Each number is 128 + 32 x the weight over its row's rms, rounded and kept within 0 to 255. Layers, rows and columns count from 0. Numbers have three digits each. The size before them is the row's rms in percent of the matrix's.

# layer 11 MLP gate, 512x160, rms 0.308, rows 171-222, columns 80-119
096:096116178125150116074112130157120184121112224103112170126177095142148121093117201188124116156132185074111123108083116105
097:103169155151104136186060153137136163148099101133144137102178125145095115134097069169178154094161132138118114146134179116
101:132130106071139121150154124126121190117151102114162153186135148071126128184149133108124155145095148135176157153159089076
100:156126133055152111148130151150149116121136127122141192135127132164148114114099135162096079122104208162151076171110079156
101:117134145139111166140138128148106094119144145146139088135160139090091079115167169158135065102130106124089142190099146090
102:132175136132142079152069129114172141122152139082122156127139153157103149185148087170178172152161176136115087126091151115
099:109155109106186157066115130132169116148087130147124131089152125102125089066152103168102197105167096130130093201069107113
097:148165089102144127136194159131095106096191207072147118105097030131175186060122164116127133102097056136165147153130112166
098:146099106171183187143146135087143122195091122094171082176136086151168124123088130117156110176149094128157177169051139141
102:093162131090143135140100148167091186070140123066103154135091110141083201063115143177174110130173124153133116098138103105
096:140085105167121170068183193125115135129121116144141120120091078132174146155094078118148148129169061066162098171148099195
097:193177148167151102065157122140102100103117159113147127132082090072157178164123138133098162149168150120136114063156143156
096:122077078062120118090200096136075073129154180173045098110091138138074080099134153139089145098147137170102168194124113147
096:109097147098151165115094139148124171080165149085145110078130120159145172189063104156154111145158112120105159184130086167
104:124109155121184147117170132116176091164076106123099131134140121145143186149161141106127105160074098123097117146123090097
104:163116156140149160089073106148141182150089140160105185103137206159114177129138136125118100088128136073132133140138080138
101:122116140118147113136099123130120097097133124097109135085114076134074100149123133184139099091170166090097071179097150124
100:156077117125166051114117119088154151117080141147142092147151193138107148125121116137134061174133123113145155121130134104
097:121136120164066125113115040121112112157129079188168116101126135086180109143129119147124123107112144195133078175158105192
103:144109160173140160135113115102202104110124097131114139100135100108119157127153134141100068074103159107127141162148099140
102:127093187126133137147188084103113101140095112114100113141159118139072112129156086167116043113117146142064099079130122134
101:092175131066136089124121138110143160141124098106120099108108146045115183120084122163151117191110137132141177170091115141
106:137115128114140060131087109122164091104155118105160088122149159172113134118147074184102143108129172149108139163154203154
105:141138137120144118153115126132095128101176150128143086157175094099100131183129103179144156142109083096062183168161114123
101:159168122105155079151091111112107104136138096172156136186167148166116163107076125171165115145147144112084077131122080161
094:187169103073169129156147158122123105132073175089117181149112144151186162183075151120127074146056181167164121147148087150
099:131118132078100136142069137120124130105148168163183129169105085176182148124143073150131086140121118124114150107165192148
091:083141151095154106146166090149117149117128082145138129166133146112126108101117049185159124177091171151155100092063105146
107:134148123163087141106117119168146149101153126180163128134109090089170192136092110124108108106035067104082188083105114109
105:089144173131130129098110181131140112100057137109170087071081098097166173115070160083146125102118146071087163095162149117
095:133112052137148112151166119158128082117128101079175116119160128146168094144144099162139153121130155096128140083186121166
101:118054109168123107147125156107157152154108109061190122071168146152138113086114121128132132138192114141114129087156099188
101:145154137140151143045066166161115181130050161119182108143157103100134200071119136156134090104093115156168163083142100081
099:133030174134186171159089185181157152140117105180160116154108096142184162094087121155093097091134134087142162138184149158
107:124099064122163205112131141089145133065117144178125096145098105106078105122168052155135102060064107144138112148168137198
106:195139159150153133106117107149207120061159094170150129141135121102111098178115160177087122085098091135109117135129172198
103:090152107151159118149069124135107111075121075067106159159123181150088114170047077134097165161143149144097106095102127144
099:139181162114119161176194116182142198113069061177186161161161050090094086149144169207070138107130086175104117090158167076
090:148090049148145093095173117099132150138120075095125153102125128150129085114174145133129171117123099144044119146142126175
082:134080112112103136195175158146125176162168162101129117117179191104103122167156127139143149182173133073137094069147151105
091:144147153101096097168097116084112146114153150141143109130099153101144146095120121134115084126115074168105157114138074128
099:122196150190116161138090096121108067111163155161109064141135085148170201095168132157102122116096173126105178166202123122
107:101097095156121101093096123165080165071142100110153127215065124079069122100106134148031105114121109147162120168090105135
102:121162159178109142085158163123116159119129139125094142062108169144154115145111098124133109220096119142125114139200102097
100:179122123145067099132123188195130127137116072197161097138110089057192132129121128137120128146120079075143144122119118126
103:150137191129119124158157127127148153159048206102121159030149122115174117136098184125152105063091154177117201144140070059
097:130137116171176123179115177092136102153150153164125148107103051081158148166138122164138131110119161173139137141082174125
104:125147153120183103167167096120154165153121133110116072156203091143119110094101092110130100117157148177123140127128121165
098:177136152100141145124174103097067159131130125126071083141091127115133084100120130171152135123133095058148171133058108167
102:080154113123181063139158086174159110099086095153136127160108181110107084131125154155113104091138107119070106151087103139
105:153107196133093144064181125147154138159112122162119141114082154114191151141084112186142095105084112135103106116153150137
099:192138126119097148090128103084148132072159121131218129071079142204126130146160134056114174095129120105098128120151162114
# layer 11 MLP up, 512x160, rms 0.328, rows 171-222, columns 80-119
099:129174100119125076086178198109129104058057143153083151119139140113139147089149124164149149137169081147115161095220125121
104:174127122111190113128170145134140098110113069116122180123144090149084153103113103154180154107173087115100150144182149071
104:100092163088144098111103084082130105145141113169137124115090115087101127100105146197090107150139139064110124143098141058
109:112144144124113122159112113139156196115060157083147117175067105129145140159109123135161161130169103118151103153152171141
107:135100154086150098109178213112211113153059128102084121172131065127115143113146101147115136087157064156166163104094064129
111:140092115090112072175143069096087103160159136179129111115087150084124110143159157100111167124092128167094075142136130085
101:173073090090122206131112085161118108130111130125149174084113193141109150175152104096134116142083083181152126114090142113
099:090116111191098110129110121147120181117108130143121122121110132168113147161156131140148106184165122072072152092117115115
092:136084109171169173117186161086164129140140095088140127124130113145145124159144125098203078109140078106156174141094126152
098:120123123152141115123082103066135118184111152163123164122102148110139154169158105156151097136111140110168080079135168091
103:110106152055085116109127151111175181092107128071144136144172146116080119131178188173151111084084085153114154135081162139
095:160160151165108123095119128136142130140129073133112105130157158120115086114158114205156121118089141184095138133150122161
090:128147123148131142138131133094148176118041152168136105100103133113058125088117059096112110130095156117113101146067118126
096:147134136125092150134114147108140111108127154124151137172142093139122154148137110126086127142160123131050147141146187092
093:074107129170127117131120140173102160123120082152077125133082139104120216160145198151131118127133174080117089099111088086
098:146120167130114156111143094119121113155169125147140143143111247054066149119119146117098090110162107084096103075148116098
103:047109095050162093127122101162121152157072124111151152145100080182116141097162069142085144114100142095140103105079120073
099:148094179131123121084082131127152129125161119116143107125117095100182105139161110147058143117121135125148124183125154065
098:167149108152089091063169119107106062104098095131142120116127076146129158127131107107144131170137059144126143143111126090
110:110095089061135074095122181154108141149092103082124123196104177073137100145130119116195080094132075124144082130178142074
104:161103125165085130150123084106071153149113164124072147141092138107135152122087166107122109095075161151109106083178100128
106:086108159114135109037128159083131171132119164127119144149150107152141107108066080108132180139135171186186131188134139091
111:147115131121133117133142111112122146100135117128118155132134163080100147178117111157131159154138153163144151094173153137
102:105134094133131139169101175196168101145189103082156103130128125091117165129136087142118174111129142135071119123092156103
103:048121119148139174106123153141200120099121106169126157142126120115136097113164110106100110122151073101145081205082143112
091:164047141153113154116158168153168116127099126088147103085128162157164164144133109139216148193119162206087124142113137137
101:099156164140134111089138111137142163096107108137147060113132084109131197134102122136090116090200143167063116129125131153
091:170146106121156161090118106091125141082138091115127172111142116109172095172095125160142125163155160113113119147168114118
100:130112141108151134114140130200090173109180187118131133161084098135092121116142167157168150149141108157101098091101132070
120:109127138157135110070161143091140115142091108116131091110095119176056160170109153156121061095190125094178131187123062144
095:126101123120138100153141154127150119168037100147134125153116119130075121127146118125116132094217187176130111178142201177
102:120140086137125098117176070143126164113154151140148126148142130144153105044082124138145125114141108113109104104149131140
096:154084132082135161159119140135096040115042154081152169108088091152097126101133156193136156182101110092145083180155119212
100:050091154178151080115074092116130109167171080113158158106112107133126176140125069109185134083096123147160099132150156192
104:132208082102100161166169136158145181134107102120162191128122154174154090145138099117116150128132113144086182135076071199
110:096095133198146188169096125108126122161089154131139146169121155163159134112149103123095114110119155192191129078122173081
104:120187063188161114165109088117121117139141162134152116083131127082092123105153096151132125186194129087108128136148172100
096:153174154143155151115138073206143174182100066165161124116110140027135141128127101221094111138145124127104179091132128091
092:112165161057085126164102127161166161151152099104145106102141130157073140099166069171080139104151107068192148137176164127
094:099140163111115102127104131122071130093088125106106153134118107136166183105119137116120140135107097160174140157128160120
094:126189129109108127196138154115125058109097118072105142147166107129126119137099162104072099122154087121096111147142151121
100:128123096123152102098181140136143205116098138145165136127107162085141106086164158101099104153160157144135127119167149127
110:152156085161097084141190156190099119086152146141078098168155090107094083144167159056113113119108107107132077118098126123
100:172182114119121096188131178120123179132099162116134127108117134111142191156101197066162066088093198131134087192152106123
103:160106127141125106094145095101082144165112090177166156175145111216075116081128189162122082175153204137138134074111144117
101:122135126154087161117087123103142092094138074134121154131120091118166171129066089117133202135116149129135112089115138126
083:092105110144125123100096128105133132153061142100094090140108112131094109123092111133110105135138146063067112115136194111
105:163084106109119139122159097134143122121158161102131062108178131000120079103122118100144097049144156144144099120151113104
102:066208174055102127170215108148082180164163131145127088129146180176173154157124149089083127100134118113077120152124059175
105:117088123150151144138136117073134153171127120169129133172143117120139141082127146133098120167153131131184122179134155178
105:122130149108137177101143132156175127093166109094099185137150110105147151124111166168173138135103156185107159157128186104
098:073122162135097072164134073171147175175119105114137121129164136144095113111098155121118123181172154130121106140140105071
# layer 11 MLP down (transposed), 512x160, rms 0.098, rows 171-222, columns 80-119
100:114108051156098128139153130115177052112132077165122126154110133107150177085110147120201169088098132112065133138164077094
104:106156126151106111125095114088136154069104090137098164139119073110120138096100090177080142083190123102126182071104125098
099:095127172153108112223133108179122074103096097130128143073124131156121060153106154114133141131082187141159114141171105199
110:132112157122148068190110099103141131133091142050180089168178078135131111118107131128113097095147111106134110103151137114
110:145142161148132079108157169124100130127162142076092122135154143071098137121145086166076140140102159144146144134125086153
110:150135150129120185124150123085097125136139104176126130128108139121141176038102184137148133122140102132139181125113142176
105:177107081133133122145148179129159139144154116114140109145094070116131099144085064128126121138099214116053138115136106092
099:165108087150106110130175110128115171118128124132139103101134123102113075090070111103133139141086135106158178097122123194
090:090102147157185084120141142164154107140124161107116145127088119184140184160124143116084096101149091069156148064146152146
103:127179121131173116117095168118122120072119138112104079122097103100075153154119131111113139135113109111115064155134145143
099:111167196059067118175161110145167084113105157124165131103150115163155084136136134156161038136150127129109117056086163119
095:138091120085127163083080117150046125128179159123109145177139075143123073109134092091115119144140113127137134102103094041
094:135122136084122217092198165123100153178125093099135161102109124148076106187137093130124148131154071128133129094040198132
099:203088090090083155107195088123120125133143165151212190148145117122163125167143051071125096105120068086141135172081168131
098:136108154136130137127073094103088136128152167142144144183114089138156136146174202073084135147112138083172158128182111117
102:106119138133152168150108147137146134220073112149159107199112092153144177171083122142143104155165120074161104099179147139
103:135145075174076190090152165140197150046095103157094180096078132087128153156079148150143128069122082136140132115107129139
099:175142167116150045157156147130114149151130113145193102104058207097130188101142188163112142195115195156090134180132149140
095:119109101149142094131089149180144146105109162086113108149163104125075195154150199148146084141133130135195123122110142114
109:133130126126101207098169092138208167129172156078108161184143179134141133141095147122147161148086128096122096152108140145
104:160114177154133118093086089142122152166109104120148118115141149129157138153148088111135129156093163147167096153124079126
103:079142111133150085131121078118177123149119119131155136135140163123113109100073161073121138182125118096158114133160114129
110:082125090148057171132113117094195134194090145095143165166110163165102140123098152081102129153120133110102135102102099171
105:125146083147141147100089141132095121092166132165132131125136113145130156094108112134125146176127106097086125094103102151
104:194094130123109170192096169059104136145199124115203071101119120158121125156187121134111115106099186104131087127168120150
094:069151124122087109138148141104161114116149091126096101094080112140150185140119175125136145076100129153123112160156140150
100:092113127170093143099118160161083120127108122154151091148077158089175165160068088149126108122117162129097162115102127165
090:130175171091153099139109109137122194081068120180159130133173109057156087124138145167132126191168162095117110143130104089
103:147122119135147112109144143166054164095215135123065045086156066138119170135209162122105108086104100103147083152208094122
116:085141122168108103163080097145125088130141195094093112136131163136093182110170160066098178123123100116122116163173137130
096:053087187146109107059134128138079144136155099136140069059160080116115140114144168106115075112165124116109111122145089131
103:111120186113177087102163116120140154116098113114099150141158147152149084154117144179155144148146021203049120160076110161
097:128221090129110126117118164171079146096106134140086121104117172110131092136092148175136102112073137112148132150064112101
097:110111080170166136111108083167181127172180127075104126144119105098124143115100120166149090127122096167120130128068079127
108:155140075114119125130093080181153170063141111111148196159099127164125145114083140134121139050168106145082114141057120116
110:157146102183173108143145131157135065110135135103110127118145144106138123185117115105134106104105087141095157120112118103
109:097161121079077111109139161125141100126097132120161130104135140084127181171088102231143088098158119101097152087205133143
099:150120131099151167135158118178104123081089139206126132148131118103104170126127170144099178167109161124127183116110144091
093:157154128152106221127109110096170069073168112119186149128145131149097178089160142106095130145171072139135115170111141111
086:147107127136110089156149162154151128188144141133117123088173156110103057152117117141178103154129166096118124061156090130
097:149140154066143203117178093065140140102105164101134171106145124088137114074179116074100082140110118152166081150160111157
099:181164186119123152141124107188130103138159097167097149136119103060094136129156102105163092118129126086120157109140135110
105:119095186090090118146100091150061126134139178182165080098115149121187116156120135079172120118124131146131158105134101160
103:118067203127125068155091125073101145109109104157151087164091114148179139201119145089144111103066153143101132131174124172
101:148100112181174152119127090130178099178125144163089081166137180144120126126122125129140070119097103172117144128098108155
101:128136124107098164159150119164130087106159117214049106101131103137099147115098178101144076077110184098138154081167145095
088:078154129102170124144136178138173140110112167124205136138144147089160106120130128112064177153149123090131114110078131170
105:095126159150115183085110094114149101160137081095226127124174096136126129094139140067172082120078092164104147147132097135
099:108118123172133167110160137147130114079191150104128131118137077087096142080104146171106159102175110171190155125134130102
106:135137103199131128136137160094078107169170137075104176126148135074133148132109107164142126110195105123168110166199088125
105:074123098110105114098146070117097118204154165132123082070167073096107123184096094096128146122109130174124160073152084108
101:161084097102112076179074154154136123112115116175139064089111131176160100157107169104083052135093135120157084151123177078